config.yaml
norm: "layernorm"
norm_eps: 1e-06
bias: "all"
init: "uniform"
init_std_qkv: 0.0293
init_std_up: 0.0293
beta1: 0.9
lr_head: 0.00751
warmup_steps: 200
batch_tokens: [8192, 16384, 24576]
seq_len: 256
dataset: "wikipedia_en"
Each number is 500 + 40 x the weight over its row's rms, rounded and kept within 0 to 999. Layers, rows and columns count from 0. Numbers have three digits each. The size before them is the row's rms in percent of the matrix's.

# layer 6 MLP up, 384x192, rms 0.0958, rows 144-216, columns 0-191
103:489428583556518516453516405508496539519491492469501414476476526426496472502513501447565448528520499517496460570497566462493482467491463550520458497504527504480511513448489446492587492446511539556490514446524477534495519566425519536434510485502525564493532479481444481508553419480485542466446487548497452489548540573465482506446525464560475423551479523493494493542465481555408586516507472534480495486488479563502533516483470494511481568408507560510483517552515522561455513442461468458452473457472474535527534552455515482608490548548427487469489541470491436477580458485444517534
104:453499561508486474556527479494545500461471440528487435560486498480507516515539487538507445542557501626514436436452487472441452489520475535499515495481540535583463493464483507507526494478442498522495525494506575532534441468492477528513477604548513533496493428494543528504499478533496538514526501478544569543478475553548525460441485479478528437511524488462483410519452464474508437465476534451525469532576474532484549451520388543502494472430534476539480504513538540542465524442408483532456465556472556466446482477481542504478552472483395561536513476527548573465518508541577570505
101:478467510487598559527463533483474470476546479521577510533507550504474523465521448527496515531488606430535520498527479507478486503485501442447513474561526449469436485445522576488489463474455511546447517485519465545516499532588513516451525513486441530531504514583525497507472516471507511453536425442505481495519446525568469547522512455518506376488538497534544528516497579453576517511421495420585539480512516470478476464476508514485499473480544525550486576449479545481406551500488501508504527414436475508523475517441450510546553519471503486554511548393480473512470509449501409515
091:560571424516524531487495476486480602565500470525485496529549476538479454496460497554539498499508558543492485477513435532470496519441482494539515447444553449499598466463514495461505503527459458513488474482511476577539450522510559497541387502501395526535461542538537409532483505532454565557493533519488508442465523483565478481463470541537501528484480450451485412484433504455442523509456482504539458431506528571486532497552441571460541502529498484534579463434445541461580456483488447507468527479502476485548469552527501501471471572537498469531510439454492556447488535520541493507
096:470528525587509516479496562465493482509386501490491458406561486522516475458542500564472512554413540486428539473489562444521568440490581507457502512467472532429521514482523476602518466428499495490480509507491506519528452491545471511527523478605452534524518417519498543431508532493513532539530517506580458457480508533544493483489520471482499490477511487516498514555534524523517561486480514482473552504462550462466487493481472530516426442446493481529467491472454517487548580480539518475515506588495456531504503414398508501488503456508539428514488449618516475548480513547531564566
097:525508474533557458392497548552509477599540429534504498516476460508450516502499475499469444555430464462396529481432446476455491487523488520483568482476486498501499408448509508470515536546515468463429495560416479449464541431487533529511486488474482531521567496494472472526538419497532475460546511521601537459508479544521502547543524498428524517446536525483541483533459498457493503521544514526566531506476495498561507578502554522559539478540407541507449442532512529512550544475445544507479453477400538563516529439525543564428515489488470523527513493535472553536540498504489538488
098:511446512564526483451474521452411467479470472461468469502568528546457462482490434571461544530464526558532457505521562489526476516484506527461461452537465458464509475568460486497516572513476553484426526478560504482436527499550491529448482520522493533554518442510482492543531477513494453501497472510528449514545472455493535531513521503486500521551567516594527494588428469437574498454555371479513505441446512474506488486506524575471481497585528482489438524562411469499469476555532500528502430492481564462537453477516604580510537488503429494532514495539484477538526456550452503508
093:570480459492512542548439474471433485468481516485495488553553520488522423384562433485546489462585507538453496479546492572528480460561483549530442563548446503482482483545498485519533507493396500433565459536541554534515544526515516581476530517520445481580532470524479436495498555487485484529476454539510505529410481455469456542531457550496500470534477444523536506459514471496552562486495508556535528558543507495463524448521522487539461553522470508461526495460535521495511542499492505446571458451447528501448500530448485494489436431536533531520541448395524494453474469503460548426
092:475495450467478494468438527481494504526595522482528505588532485546623497485559521472529486573599514517484547471533526542553459436534501501532471483493463506451526553489478495517541505492521482425510542515462494516493512533455485475472485486555485556515500497503541482579485577495470483488448491420469474496527490463471526498509469522558422512419537474530502478587582468536477541475485457490430525509479511555518591529542537438472460438495401522474443534534507537547519488468537498464486554546491527484476492411434459574436493498489445509506560420546486444483436459456489488497
104:505526535506433543516555491481457531526482486477538529447562516511585525467490498465460484449523541513477488505569426499507501450485449467449506506467456525385544490417463509543535491468461486430549542508489522538446547462524539528502511435477465488539519556471459516486523494577440449569503462437491528512423508558550471590540528554472465456508581441528532469533510500421534522503484501556531485486511417539559558477548505403448515483490418551458510523501468485469467490567474506450493472512474536516534525502483521593528494584492479459539533473552479509456432475480446517522
100:518529502502465514499460500527521536448528414446463579491465520466512501538494493530523489551468490574491437480521503488401452499524528562519457499433448546496533465480461505530538493494515467559533515472482503500467546516411476462561480551537563515534500604542486492540484549538613392459552514506567523484526534513509520554515516479505447581468449495492493508482506472429440538528442534440496475499569473457507554473470478457486577512516439518472522543462543551484505537509451472493495533492468526452496487434467489539450553445509472459410578458490529514437412505559526503474
105:532412534544495562451542523565483593469460482574549544465477554501425543544476435548517476511508459543394545473532602503516522458541546524542457445504512540502451476501460453500487417495510490534520466512491513454526483486528509533472486450488551535511466468491516477498432526501473557478527488522554526510510526495535535491536547532526522591532519577495573526403511498422522491490482475502490446554488471499439408448411510473481514492514501495474509450531495480541534486538451488592513515530483481469460497413429514543506550520460440498472477465498535541477525490504500387524
095:496473563495476486523520497494436562383469508548534496504493539482486527525502434556532522473519531516493530500523513525519504507501600493580454511471470520467463500477528464568473481538459485512540500480445631508516520493522518477445512505554518515567445535426513438553502494472435452552470430484491482526510510502588528460450516537495504544534462476559469475533516575538474502544470493471436474484476458524507457477466523472505491521508572591462530421420469562537529534488442492492461511514513423497501477437504521571497526427437465503429543499496478479476534387455563461556
098:554575523516519522461506530494490462515523493498486469483541513506520462529551506496530469503574603460501451493560536480532490509522490571509551474492488486472498522405430563500515479532475506529445458452534490463492528463552505481507516488526536451509493418471482472486532470546502492454389567583531472521594609524442432514460457460532522496466507526402539528465554527470483528578511448492459478440486524400439519484472558508471556527457529575486468558521476491532539459485541548493518523519499451496538477470536543572548478445543501511497476485422519467475435482460472426477
096:447547501527510426537502450472593489511470481533463451451515502494507517463440560485467509459488486471548536503465487464478511456560495466440506488488495505475433527443491460470450454505499495498448463474493447494519532577527523579497444470494524464525481542478653491545477410453546567471431560475502534499551568510506547475489547489468530465500481491555469514490510520504563497481516462532447459570435490492535525527513552530507480466490487539566391501511610529491421505424439491510516544482419465506542511545464505552482442521465523481572535500460449529495550474478557519474
113:545381476521438464500506496506490523451488484494579446524485563474497495463542499503493516521492526500530534468481454487470482535522520485498407531491480461494439493508480464555418580530482431431523464523547445532483564479496584481498515553454445539483489517520451445482480545467545503538436494456532419485594470540482505537485541500431462409520505435589506461472562521500542514521461501476492561459488508452518468493506611518497549455454450495510511533488590457532517473412519497581452485504491552485517479519494501543512474550499567554503464519523534524475581436490536484543
106:535522493533479550515494487488493537497497491523498460479582460541506479468551461430430542516475416458458457557502485456511568474468531473511435465488503534458541442516483489539531609456517556487519502498520457539496465493484542585527522583498511573512472507451543444442519496533481535557395502448526509496472568478489489518443513516501544501469539531507495424435472485502544494545465500482481622495537526501463473453522587397530431539501459519502477490491483445462470568477470531485480531499431560536496534558511444517513487542459469496447475542513500424469473487511479379512
104:466451542493531493502487507481584577481488503446488431522522485536515447487480525507523488484524466492543469511482521499484571519469525461500552530555506584572570474557476397501377583548451495499529531498489475503522527532558487537503482456513536520503499469516426535506503522594450455493562555486443521399522416496511496554529557395470476529501481550556479538501481518424515482506500492437502487416467543496455541479469518450496540459487505482554488547517525463539494439474510472448526552503477575515530475460542530482553487452418485468485575458481512526507537563530566516501
103:524538506552511575528484546461438512490446534621440486512488551463428470534464492471452532503529484486425443545531492486467489464490542476453466539516496580483583396474504466411407544461486524430480509466483556540531538468545486542495509556482550501454498540428521518495527500499460525443466494490517494477389435474547543569554504481533498481500465505460533495452495495459484475492522407562549510502500476477416483524563454458511459495465482524493461457544531521507438536466459502522537604448517552516499532454545546493517556559472551484522530514489461531515514522502495466533
097:545513461435467449474559500529508536508512502477523580415509416395493498483544452486461583483540524584502511524548522482419460522460514498609442503447485463534471434468572614537544505474437507454566481491508515507536456509523525451542487557492512472508519570518594457496480479526523526530503408557491506514486598428500529486494507532508548524544514524444456493515561509467502514550457448470537556486428543555483556513482462480486498444455531540508503470465542445525440506564451566441463524462511480527519458463556509505464467508474507492515522521505530483500503472516502501476
101:476498560535497502493579577483500446542486529452445478481540428567452484517491521429499459500467406484431555500470490514574509433430589545478432514533439510501511590465507553449518543431494449494514459489436503466544535582518467478529486486457505464508562439525576534447434545475504447578543473510480607482478474535545482522518512495562472556533529460433515455466517446480520503549483431483535462472470475460489487502460487492455557505484530538550543451504530537461433485481469478460487463476479505547488503442518485519555515567562465559494530540502486527511509505531524455495
091:507508484516530490478467467430498453503540504528471470512510514500539534422502582509464472488452563539570496493464526482530504539535567474536443548587485487505536526536431536508498459426579481506520560460485463524510548502542583484528514473466502523492459496548540503562529485584468458427485471537429472509426542435449512463547543502538544453487526422516481516459510525495570496501479459512455526467444498479518476416499528466583446426499487517561417478548472473521535569475519485511506500468472542555537505530580454489454484398503394475525535513500532461488495487506500432568
098:466524486460537544523508543498433490476505489469516476471510511526543423451493508472499495513501491491548555490620527496478535460420464487497531517601485505571454512529496539554516543497460474577515481509476479562489494478546475539428462548575509536455515454476488534445474455503433503490472470421553523450499515463437491487512543528510445473529451557461482601494536513477540469430494544517539520528518545530480471512455517508464574497464454419555540535426530531569449512497530501438560459475425580470457522489550466529559574495432506463462527531461495518517478542594485467466
088:459483533500536530478514585478530530502550468531531485521555440463491507516573474569517512476525537485504513522531501586511481457504514433389504414511517498490452485447471512470482572578516503521493504512508533503479480427503479553467481509576479517519481506394477465441398598520547561558511424483466531547420481529500485465452474515463517521516533547514558443471519546460466489512557477509457487473429547433485509572487521510537468479545481529498495508481518495567443515476523480490545553507500547530430611524488505506462476489479507556448521526427519457516414449463547552518
107:443470534455510513505535566507489462478542557533437453424465507588527504435496544510494401551546516462547509482539531563481515522517577456530527497502475493580518511504507452506449502504470460446525513446540513484585506530412549524500514448526512520460429589501551508497534529486557507394476523494410515502477462545512487421397472496491576511492490535515509470492528514481555504427514465437446465544518522432461500496474497533468562474440436510486552500502534452543474521445559575445505518517462443530476492485558500505491527503449497545477538458422476531495493532479459549511
104:491553523488513495473527556480396510533435432521479465535533540530479583475454490519467551525503529594505497488492491542472475523551529485478480554523490563475479516506552509501510510604498512410422462509465476482505512463497444519620524505510510462565527498553535472506455511486592484533512440474516518490447497485434491481471483487539469489544494440447454538514510508454470467539465498455463447456458516513431460423534484583520483573448547503414481440491487493483554447444553568554546540477485430516508555478479549564462440519547473523436495458495474525492531540514493514570
103:521475514459532515485504597473499507481460469568470492561470489466554492489486564487437478430491498454496499485515527552396470539474498573573461445587500549504486413505532501536518521442542434518433533480513516489531502537508493458483408461562488503527551477555425416436505459499487467441509443545468581471564471531484525463506466567475487450496499513515501546491498541546462510464532508460487486458504565563509479461561506492448488490479508513513544566531550456549508510557484440542523436449488536476419506504548491565498464531528519542456508489489471524545419408465568490480
102:429571448482511485479413531487516538426486449483499493559526519500530506504493459462448543548529525430486529541510522487465419403488555509428459571547485518482493535593551561523526508494486507497492476514517553538517534492451556467437489508500551511539497473583513478526451486548569552489536513511510542483547529479490542492482521448479504497528545506484455503513486410472456488530450411436505472564542503521508472470542493535467562421472454537572480571451529476571460505531419489462492596423491516441542477466509515478461432514494475399454541492527491510482527452479519494516
095:453504496524499504519539535532551476471489424450489484540515585538450447468441475550469474525541522529514618537490501465510525542476520582481516534581454532473565500437470497465525558462489531506478507502423505519467503508494524463514521511522543526424549441459564478492464507549487564416485447498484520484517487445457518467547541563482516533528467542491572526444406470512478523460497545525574458534455531531436522540443519522497450498476512551456529492543548482553452542516519533445457533465543457532532459402460424507486478488378455500512573557471497486507477473493495553497
097:523479521494491551461453566449415500478472550529531410512515561512522452415531538532489500552564435545545537532455465486447536469482509504541571511545477532499453483476526510491499504531468527494596437518483504480542488481520471536517465468558473509472454488455440467496500476509479569501531540522567459520471503485564477560472509495436524442514481441430543526485495514395512566489514439550462516467471471553466544437481599590480510456511482489553431547527494522491535530510469438413560485451533509497580597498460472496514554448513477492506545511442478530536478479480503460547
110:484573500553443539504526478499495445455464445502536438396478457530562472454476481520506451424450547536424512409522524470460546571459495553516478488573496517583501430537523489498515523498461439470529509434477495476461561511511517556506589483461483504494549529609477489482476443444510555574531499564540486519546445500574563493498489435500524573526518491520528487480515506550459487472489556556484503485504538483493516506460586487483557467535501477471445524465420517489478501434447524501529530562422504458500507517494533483529526514522481519453492496530395452463542465510537504536
099:493540515557504505505460469426447499477429485495535433462516501486519570534524469498558514559417533499497485422584581535427500552495564521490488514494578471529458501465582491478503509548501490445519495500456489497525432540493498497477561487482495535476515483506516557490450497520520598479473544491526465457465472474563580535483505503560487470472474469464472548477464530500426471458474458498474560429503444406507490481462539530479500498475494643593464499546481417452543536500489485481515485486508514520568496515478569516454419536508492517540521470425465562499447526431475490487
101:516497500549484426522549477441422537542506461505521525422491481594485484485482445501521572528517571483506455444502515457499463527523484465545516586497470493527455478489520523485486583493577489511550506495538591548458538484395568519450540481491481494509541545495496479451493480455482442456413495555535504487499505575465489524426481490547559429391525477512519504477461474523536540512545489475475514448502576525529500507483411501496499529442502468595475431487475491541530457486550532484537510434480594573494446486510459446466545487500535516465448467516488563459481520479550505474
100:490487442564507504562461448472543501494494499502430458483391509501478543489491559445517546496482498485561518494533488420520411499494450525453465463408485490438494548446510543468532484505514547539498480492517491503492495521507445464550424468557507466515504474465603484441434553499513541542455559465476579493471441500499475510473484517480454474532457537514521522515540457497467521447532532533529449508510491436513512506469521587473472482478557535556500530491401528499637490447465527465559463476425521571529489461482453513462487533572427491464531474430509429429488499483498485519
103:443479475555515475496518518508493437449466468509472519564489479428501556474579456476517435552515475517597547489453555463476481567513532470524463502476549511517487457500428424481543594555488459471421500484526493507503428538450472537503441511462480482454515592522420481522471486531517489587506517538545531460457469525500492536427466510525476518539464422537539445556490537488530563516498497519454471482477570550481537461487459584481433537536499450496484564465514489493535441471514527552486490554479502407492556511493496501471469540505427459464464460501578547496574566508515480542
094:466543507510467399527574488514520549440528535431495526533432510500464502530452518495473468484484455489532524513474508516511503416507555489477459543436515467527491538515493526535571527483538505573385469512438542549533519536467576475474563454595475534497509473503551531421501523527467541502407532538478526430519553479421503538446536462533510473460497463478548484571489594559462465468541499510526492501499523499514451506521566497505466455454465522540532392505457464548497490530484491497462512522484514493446502604466504445478521485467533570416540496501482456524514409507491519465
099:528541473459545497449488482526575520531516540493546524528506439484468518472472544548495515479582553514528493538499553460492541533457464496442430506571441456456529507387497438546549507522478447474541468542516519453496469551467508527506460548505490495561463562527382559491476561581521539452491405551520504507489450526502522569426539517512539519451519505510474448522514529458519501489457486489439478513534519457514493550558442456463473497517472542528538511461456431503546431473470527471489468486486465578499494394472499515473464483448432457419503491493501479581555526480531431486
116:503479515547472489488484438475524493509423490503586477523510535561427505512485564511482481561445592451485517465533447521426577469527527517497488488514643569496480492451480529502486533510536430508483541506441521515499453533524524410462435496490455458489471468460486548537481500503497464473501581527400484458443521436503519469486518493545456479579443492472474499504535524481502508594423507490496536441516483525478482506488536493485478484486581502518552530548516493469505402453505575506505458505506529446540455493516525533544502506582538517504558533557586404521533515553520519502
103:469493553467435467551426459465482475518533505551540534509448501469515477461451456489448473529476536508522440499554491529550492497527491511538534468478460447446494461515392572535509524489480457468482538512512440534501451473468510481464514523561508524479526435525483443536489585407541519492506468506486603584517537436543554523525543425504505461478427559507554529497481517483502546497425450483523487520563499560437449465603514527513559557536474442498515489524472530498487523488466449494513444468521494510518462487485449500479472554582513621527499458484458527615498473502505535526
093:451483470548394552502503493524503463435451543487490532617465522482490467493557494458411550520530567516483483541521521505506518548536507504503474459502561457438517424527472550393447493562440498517466500504503486477438500458463505521527556525479475505509525528482466511485581480486546526541423437442460514464468522452455566500478508525509542478513555487490463490519462532492497536500489531450517521507524551526434511554484516540533562475540404474577503527532472457492495513529569467483572493458558473428501522541485496537489524547581544485530445443486536461618513475490517434444
106:470526399514553550482516512462566509529488538468429520620534556527463521471494442482525499496471516491533533512546525478492483503558505577498519447467443454474456495513480505499495528452542503531502489467476424496532497510454498498634470440558512482464533470516463467549438530441545464559497471458555488418421542512561493471479475440457481470494468508523441487542485522439537511476561486529488521494457481559501584502430527527461502473487525549490536521470510608484480459491472533525468470432437524506594382511489559546493518500481547519509482417525458496515481514530529463495
105:519437458576442518432469506501450498567493449486509460542448506492599438407513368535493495431525511453551555448533469542448471535527446563449458517557465446500483504519495572470434506453568490453502480455434455450487556534491445469477481511521529465512497473509537493453477480480509462485525537501382523461495570543476545568566520500518473539467558524493519500524442491497564572481469496518541456492526495466470540518497578528459469492537469477519498468481476463590550516498470513559498482533522487555471427487441542497469532519487558538523539476492506491535449536523515502465
103:514501489490496490466563505561392521487550519533506543505410492580487484549509478483465465495470456520488511529512474504508476413542479491573478514504443535469527560442532541521558471518427523465480520530516595490507473537459486530472487512612476484460554448532510490454491534557483460557449519487486466518431445581508540538517526516539433463561474409546455552459537453543532471470553527484452412435461534494498506529500492516524494532513450536485503493459468481488496515487572487480519508528528541576503442552473531520509566482592539453463436471433427493530475495556511560457
102:475543535544485469546537459523608511462538450498514491489428519409511526449563457471482525462479459495516427526453487468524517521533452564580466544461592409530489437507485541481519506576451505486537422555530526554507443522538530538460513532498558489524517483458452481509514498540474507460534530508448465377431471571465516520544497459463543505408492499516430455466502491443543498424563487438427467489468492521525481476520435531530539461554538456507496467487538529495538492436536520489537452438487519448524499501513474549504524449484557514462513459469492505480584504477499518523
095:537518463509544478505518487496613468545527470493538479449497474503526522489487500551464455435456480482517472496542487514540519501430525485500463496478535547517572559431485485521487463586461450495503470514608504488428532547574548533451494479473412532515435493485538450505485526437591487516436551427552558489453483487483538408486529476519491423508551474499512522444514454445524551508506560514511536486502437503463455552500476541512474529467422518474497590486463487482551454421449513484509410480521516523511449540458490426565513494533470452524549504581541554532460485481505493460
103:494529543513602521504449467495495416484547471504482440508477462535495498474490509540436486460468555518521529492494454523401510498532517607431524549516476409507468425500462539414503476534478464525469467542497490534464550489501585518450509519553471468524543457568488596570411538475503472564494460486468568430526540467507498518485445479515525483497451518534438514449559506514462478475516568504539496521514435451547472452633477517526519510470514459522471565454523479530478483480523560430451499502514493483454466489522478502526576485470446479458505544483488534526447524496487441538
097:430492464509455528495539465526501509513403460521489522466441481490545536543493521543463515533553555562490586535539514406507440459506474516536520423505533558521518506483508490520547479475512510518444542543443466491472486488485535543522450460530548483486501560479471508474457500586524456492478453505433544458500487478536504500600517489514549479450453485487490578461460513441483451543536552427438529480512495498493515419461455501468481549544578508488451502561462459496507520460457497463500471433485491490465579498530430513574445518447433523506585576552465487542471600509571487458
102:503548485466464447468501504444556513519540542531466501465551481450558520417445535495532519492447498523446501490561471450488427507504501507397453486513482521510510534580529522508538582531458549499501479432553504504485436467482497527516473496498491592455519477482421434420427515427503531479507492503531509468528469459515468607500476535483515568507522469503529529537492454533463489503535594545516460553521455545534472562584502484437402484501455494484482535442511534530517519457486470553531465473495529491420442491577497547504439504519443534492574543536432469488543466467481446505
106:485513490507484468487446542523495456513552463480536451499417567440484515541638477470542527459478481485468486460509457527471537492531484520514474500498546469527501523480445455449478481543554551552525568505494525519416467525495527471570557467480457527440514424544479435499511555534510469509432472446481587409455501556507506541522471520575479483449455444398534457566546496440460534504545488460451513520549452455449541490459459482444605504576477539486469484554486476533534511473501478480512532483489548486469512520461474459549565480540508545464520479445507501529507499459577446493
094:502446530464461457516547452515546518498538499553499508550502519500469479463539451519493592563478543447563489459440520481506404515459464546520472500476526562546589495511488513504504520577494515439377569465453446506478440557488492433537570494495480436481515444493547445517509497544462488483465487552426483547466508528462486544465557433533502485529524463471484571494519545544457492485546554536484502537471478468519575493485581534538475449458500528468571461566418477481527514456519418496511460506461493492566502447502463482500573493492511498461518468563514533455500531519543482402
100:489508565466524523494542452511524575477398482488465450517514534459470538467569534479443441471521457554473485525483533495451528436510539527500509586529451468436598481540592508496501548530505490541520486512535494434479450563562471515485514465485478521526555465533516533516428500467494502570494497462434485538524541466479490483494543531479529551448519478543464520503455475507539471580493499473547533452444510511471516463494526566483484512549483502530480449554526528471492467495558494477547408492519465514500502544371477500498507582385447469442523470474540514499491450515501368520
099:468481451531505522425512511427473409539500477477477507498566526480472570475541476494492545507477487507510484482436536496491469502455508469463465550501505571501571539554531471516448526528516527458505567492568571586460535557464479461508477511463481512515527495492512492538527425575588486545494467547502471537518451451534557568588481565492496567430549517548477445442459489496569424504509462499485480507538485539469519442449566505464511462576481447410469500557484512579486502471463528474555488471475508553587482515415433513458551502460507503550547479466455483500479529550523479501
103:531498517490503526499498494515589465460495434528488477498467541569506535463511456494502502518499374399531457452413506554484520490387540498504459458513484566450534542434573496532564505565525551455554471424427499416482436533477545495486541492456472486565513538511504480521517492465496498508524533458452523517535500497573552533458460532499570492595517500538550512539497515449528538563504507477432478463496500466522506498562463494467529527484513507453544522516481533526444496473453511491534430497528537501429536433543508560577526522496500499501474505486571518498459489544611466547
105:494481518511489540537536484455450480527467492482502469550472512572542440452486500505455479547502506539516472476558566501469549509520494497507484541521485558531456480473417516546505480405405480469547451471480549443399454549533545490490520479480465471493546503612544500553481532509529559517503481472523445503492500474522532524490429399524570456577517535502490464483481545503544530518533533516421476521480475466448465447488518448461486396503492491492559553578510513447513534529501473472461502559468542369472531483481526547486522408491509460465541617494484484494486501504484543533
087:497511535527446542504535499551402486509542527420446504541418483531495545466455536456485506488482459468540550537487529482485446563449527484506462476441507531548477467481529464515462492524456531423471504602431530520460431532496474450446512478579548540518503575594473479426519437544465447473450565469508478476516513510474516542509479530495420499484488518479611477461525596476519543531506470427540560466496507503525540532496436520510520496466421499463478558556511522473520472477534547482530505538504588491546456499573473469515463477435491425527568506476521445476528472483494517510
099:477511489552562467467563565540534565411440492530501483464435563471476532492446582506483453535463503439480560481522524514541513503481485444545561464513460594508491514482506536476436509581524465546543502511408521446476431480510517493482513500407447554540435519521467517551497475445543473515456510518475541456482393527588473482465525530587519509501411490460506513511492530432512458511518552491503517514504518505442486519509458496541487520538484487467489454555499450514486454458524498464508513538484457569466563465452576560425549544491536552508510453558516521565483514507557492473
102:492476522544594517465451537549529583470477524506495495578476512518541510481510459585478521520453506544471528532566471521483458497515421481479508520513563498526475488543524553455529490508494512467582479438590488479510488556408525575454482451493561544519513480519509483464499483522500487505559553505574488480515503531515514581505477493490505472515530541493582472519435515526424487490541580590481494496500471538432521432554441450500497506518480486490449483504507451545469515452414489530485474474530467490402605447483522512468527455512442527516558533515514559559476463438409450443
098:467538509493480544469512481518468508505469491434400469489521514462509460433509548527507528467508549487476533492515472520474498445458449537419537440560572526585442546447497539538535516530527463578457456470444510500480511515521587569484571498516515529519469547539483507561521564561511497519470536505483523512488470548581495494479487498407488506522491505535548501542560541472525593467594523493475462466473469513534545473403380467468501566529532468521494466477484511498456516485490530530540455468513580482500484546515434483566519427471510482442565479547482490435503481460490471417
101:456514508483565445546512519493472458464535502522495530528489504493472458526507477469505589421528485535491496546516485535530517511535546470544427474548534627473462474512483500539539504441463456482482548498565590522441464461501506402474528519558478525533529484472534464434496511513540393444475469536526522472509486456503487579522506519523503548520582420539471509474450525516485454471517539505461550537435520566454471474545443485497447523443534471450486538522472514490527464535480515535487510480464512543497522519514427525511510529552509513542622546568557449550447531523376484483
101:441430496502522516445560495546592512504478472467507551462523512564533464489579492492456540566486552519505437499455466545577548450469505541538485534468526569581510545477541419405483475547468482417460478478497458394523535498533510526466520465521507541502486537533479488541461516484481520547517419512487536451443528499529481511508553471491528532547505522480464490464458557512563478513560492489480568462479448476553478473520574512443500491584497491530551502461503518455490535537477429442551550557522501496494458555520528582535479545475423477449530516414516487512435447505450525526
112:484543472508468520492528510526496502463447358481494487444468540545545495470490497520428484441456477453517476491473516532483508474461578528494432459524433556453475432489564442521509466504568494513485488482505485548505598492495531524484481520485488536535567537511432419455484438556513582473493526545454512552574527583468516493506576480534493521445526537432507477467475422494547436479469495495426487537546516524484542583501514553444515521475506490539501488466523511420490481469473586451497530521411481591544546486490444534577521501502495510494535556527450511494498507529447542526
104:572507439497482468509463503596540497533451435526569508454444527517504566527556514536440529519426493563441492492524587523550502486587480534510418512469430539500549513506482519521510499496448453439525558511487527586558506544479626472503447475484489565492390507507544487454440511463559478489553502542469517445520548553452516528501518504541486490518575508482516450426528450429453525463535462496481463490574454493517491488450466540483520445440513501504539527521534485528440507525488523456479537528487498409469509493538537495435468542475508541480491522510535501532496440525503570509
100:558542440460482550468567478451559624550468473484459485532518511475490491539514488536504493472561451513505501518471462482528516454483511476494444451541444610465459506486419485551392555428479476426482449465476524450494488523503544537517519483489549539582479395472490524495544509506554493487581489499516498478464495538477470533520445473521469468493514436471555507530505489546447541450464461511542515593488491449543540494537537543487500492490454600473476495488481500473475591476434503472528532546439519489539581415497477577456542503539546529462495488493522470499534455469485478484
094:480515529492485453495484464407469496489509565596440549480523565509461492547509522505490502541470492526473512523487504477449507555520471472510471567452511438531492563497550497534439499531477539540485507549464548485531495477566510469454580461474537542441566499436495437480454474547488506506460477460463474442529563594523466469518532469524521506431565609557468465491463544554468509565540446547476499525505521495476500475445480517550557510433409554430570492513463479440500508441518466461492446449516529444534510529506564482460574444543531543472537490503490442440515516489433469543
099:457518582479491509461512446548507515491410538510447491484474492525514555434527473523464494528546505535510548498458451510526506429478504459438487551459536419569536579502506421455483556547452599486477531521509571452467509466511502541560478525482473511573542573511520489458449450504482519453500450531485493527513539535468561492482505552417420473497561472413463528561541507475469539521454451441500509490569544531421466470514568487483466568486501493473563485564532462494472490464533561535533470583459518537484529510507484526542486473519507381499517487492466459487424522496496511488
097:475520408529468438530525470486559565477514473484484470426521499461509510433495471493542449491479448495496460482625540462477466471482490503549438514482451503474536471496484556495542512462514447450460527546495469554517469528494460530468529485491447516514513488581551471505534502499517484448524504556485515573455443515426598507489497498489495453443488507424502478500567552543464493489483569485505456435517521424494469526594505544522562476494504507430532576529436494616532461490453469510495524471467476584518503527535525559500525457540551470423427562510483470439455520433487532534
100:515397537547483495598551408479498555488556432485509462499470551420502527447505534518463455465482495473557506557491504456497534476540499535497517495498461525428507484488529531518496539464504456495483513498525496421487461504560529579472531498432382502531442521511508521428518544495522492534477578483468526487498491563442510525580493523479477558460519445460513459426480476504478507511512468484398484524528541429489547584479525478461488552523481506524492462468479443496527521500516467534497500453466477537565573506441544486579517565486517569431548442456513485554558482517557480433
089:506487558506507467519548468460502452503509443451506500509472497455479523519539496570451454450490455484436553537535525480485546479457534529495478511520502562522514486506488486488487446469499431510481487504485503489541441445434424496590459525516509534541575512541548406509527532469473524569454600478498531457474511459495490445565495524510473474539487502525503508452500547540510507572620444558445486540412486540502510500480574466458584411441525490503489496481492523456546567526516513410478448549509492457536486470496474467572504510542444473604581493470503448464543508551467454475
109:463503508551466549507514477562512567399497512449505500451578488550501542468515472455405493518462499515469447535495443553562625448515503509525488511500574509440488567455467541534496433572533465475466488489457414498492569492515530513541483490478415506505458519465465494489522507487492438456485510533545493494480516514547504487396537486421519540505545487488420484511496523492562493509557537428552497534453539497551508492526470468473569559410461507511549526500470561470597505497493500440545524505482568471555462473536526473487471528481458492453483519470520494477559492549495545584
098:434485502515515496410511526466509496454523504524526561561435433514475517499509523487511512518554508480539462492488412432413568516462547471532530425507472494438470426479414466508485533523483490507515519561566455529534439542417463532552521483549574494556475459531484566469482515476449487595500556488475513529571445548511454494494486605542521463443523515562513516489498547477506451507539492503532460519467512499457421455443520557457510537511572497491535472485485549522440492457553526471568449513470424444455513546473543497434477526513505521515472479557503524517460446448505436484
100:480509511494563495425485445498496449522481457468460484587424473520451549509544450481516483499468485492475484565512519547548499552547527530520481535428496514534528431470454544460495525478444473517567446456654441495426568519459502514510515499520535524510547487558597484492519482512576464529466511563474590540424545460453479472414464561446489459489514483498497520488472500554437430557499534456475471490457527471490517483524474505459549548480510542490529500434503434573459470553526521481451490487459494560526569513492502529468560477537545520497478480516549466471511466426477458508
111:430581537513573585476492522501551418496517526508436446522486456462527567461490500498483485465603503496515485446525516538487528484520520506529526572498469521445451477485449437458553578520509487488442521519506560516529506501444473525472514526534531486571566492576482448513477468531492495501479575510563534535453406516570562493513510447540510543500570457517597463515455439485503492469552524463498470404524484557480459500500450483534518458440509504496515512461473469544542400530476440483436512463461502522531538436524504509447492458521514551448528443424524522515467514490444528544
095:423462514563515528479510492532526463552512538511479507560474528446504506446495558521503481535440550474549430496544482564554476456525470539540518537498492558492490501428452454488440534520499486516577404468550509516557494523569524539514484549509481590444495486463436532555521450515452580449465495467451556466502448524566509432482489465494498466516464523589494484521519518579500485498523487510431506438517481511481525468498487547538560553445480528463537453509519543556462575450477440479497473534535374473509468506495524516458519545475492547406538518538490490493522440540509433571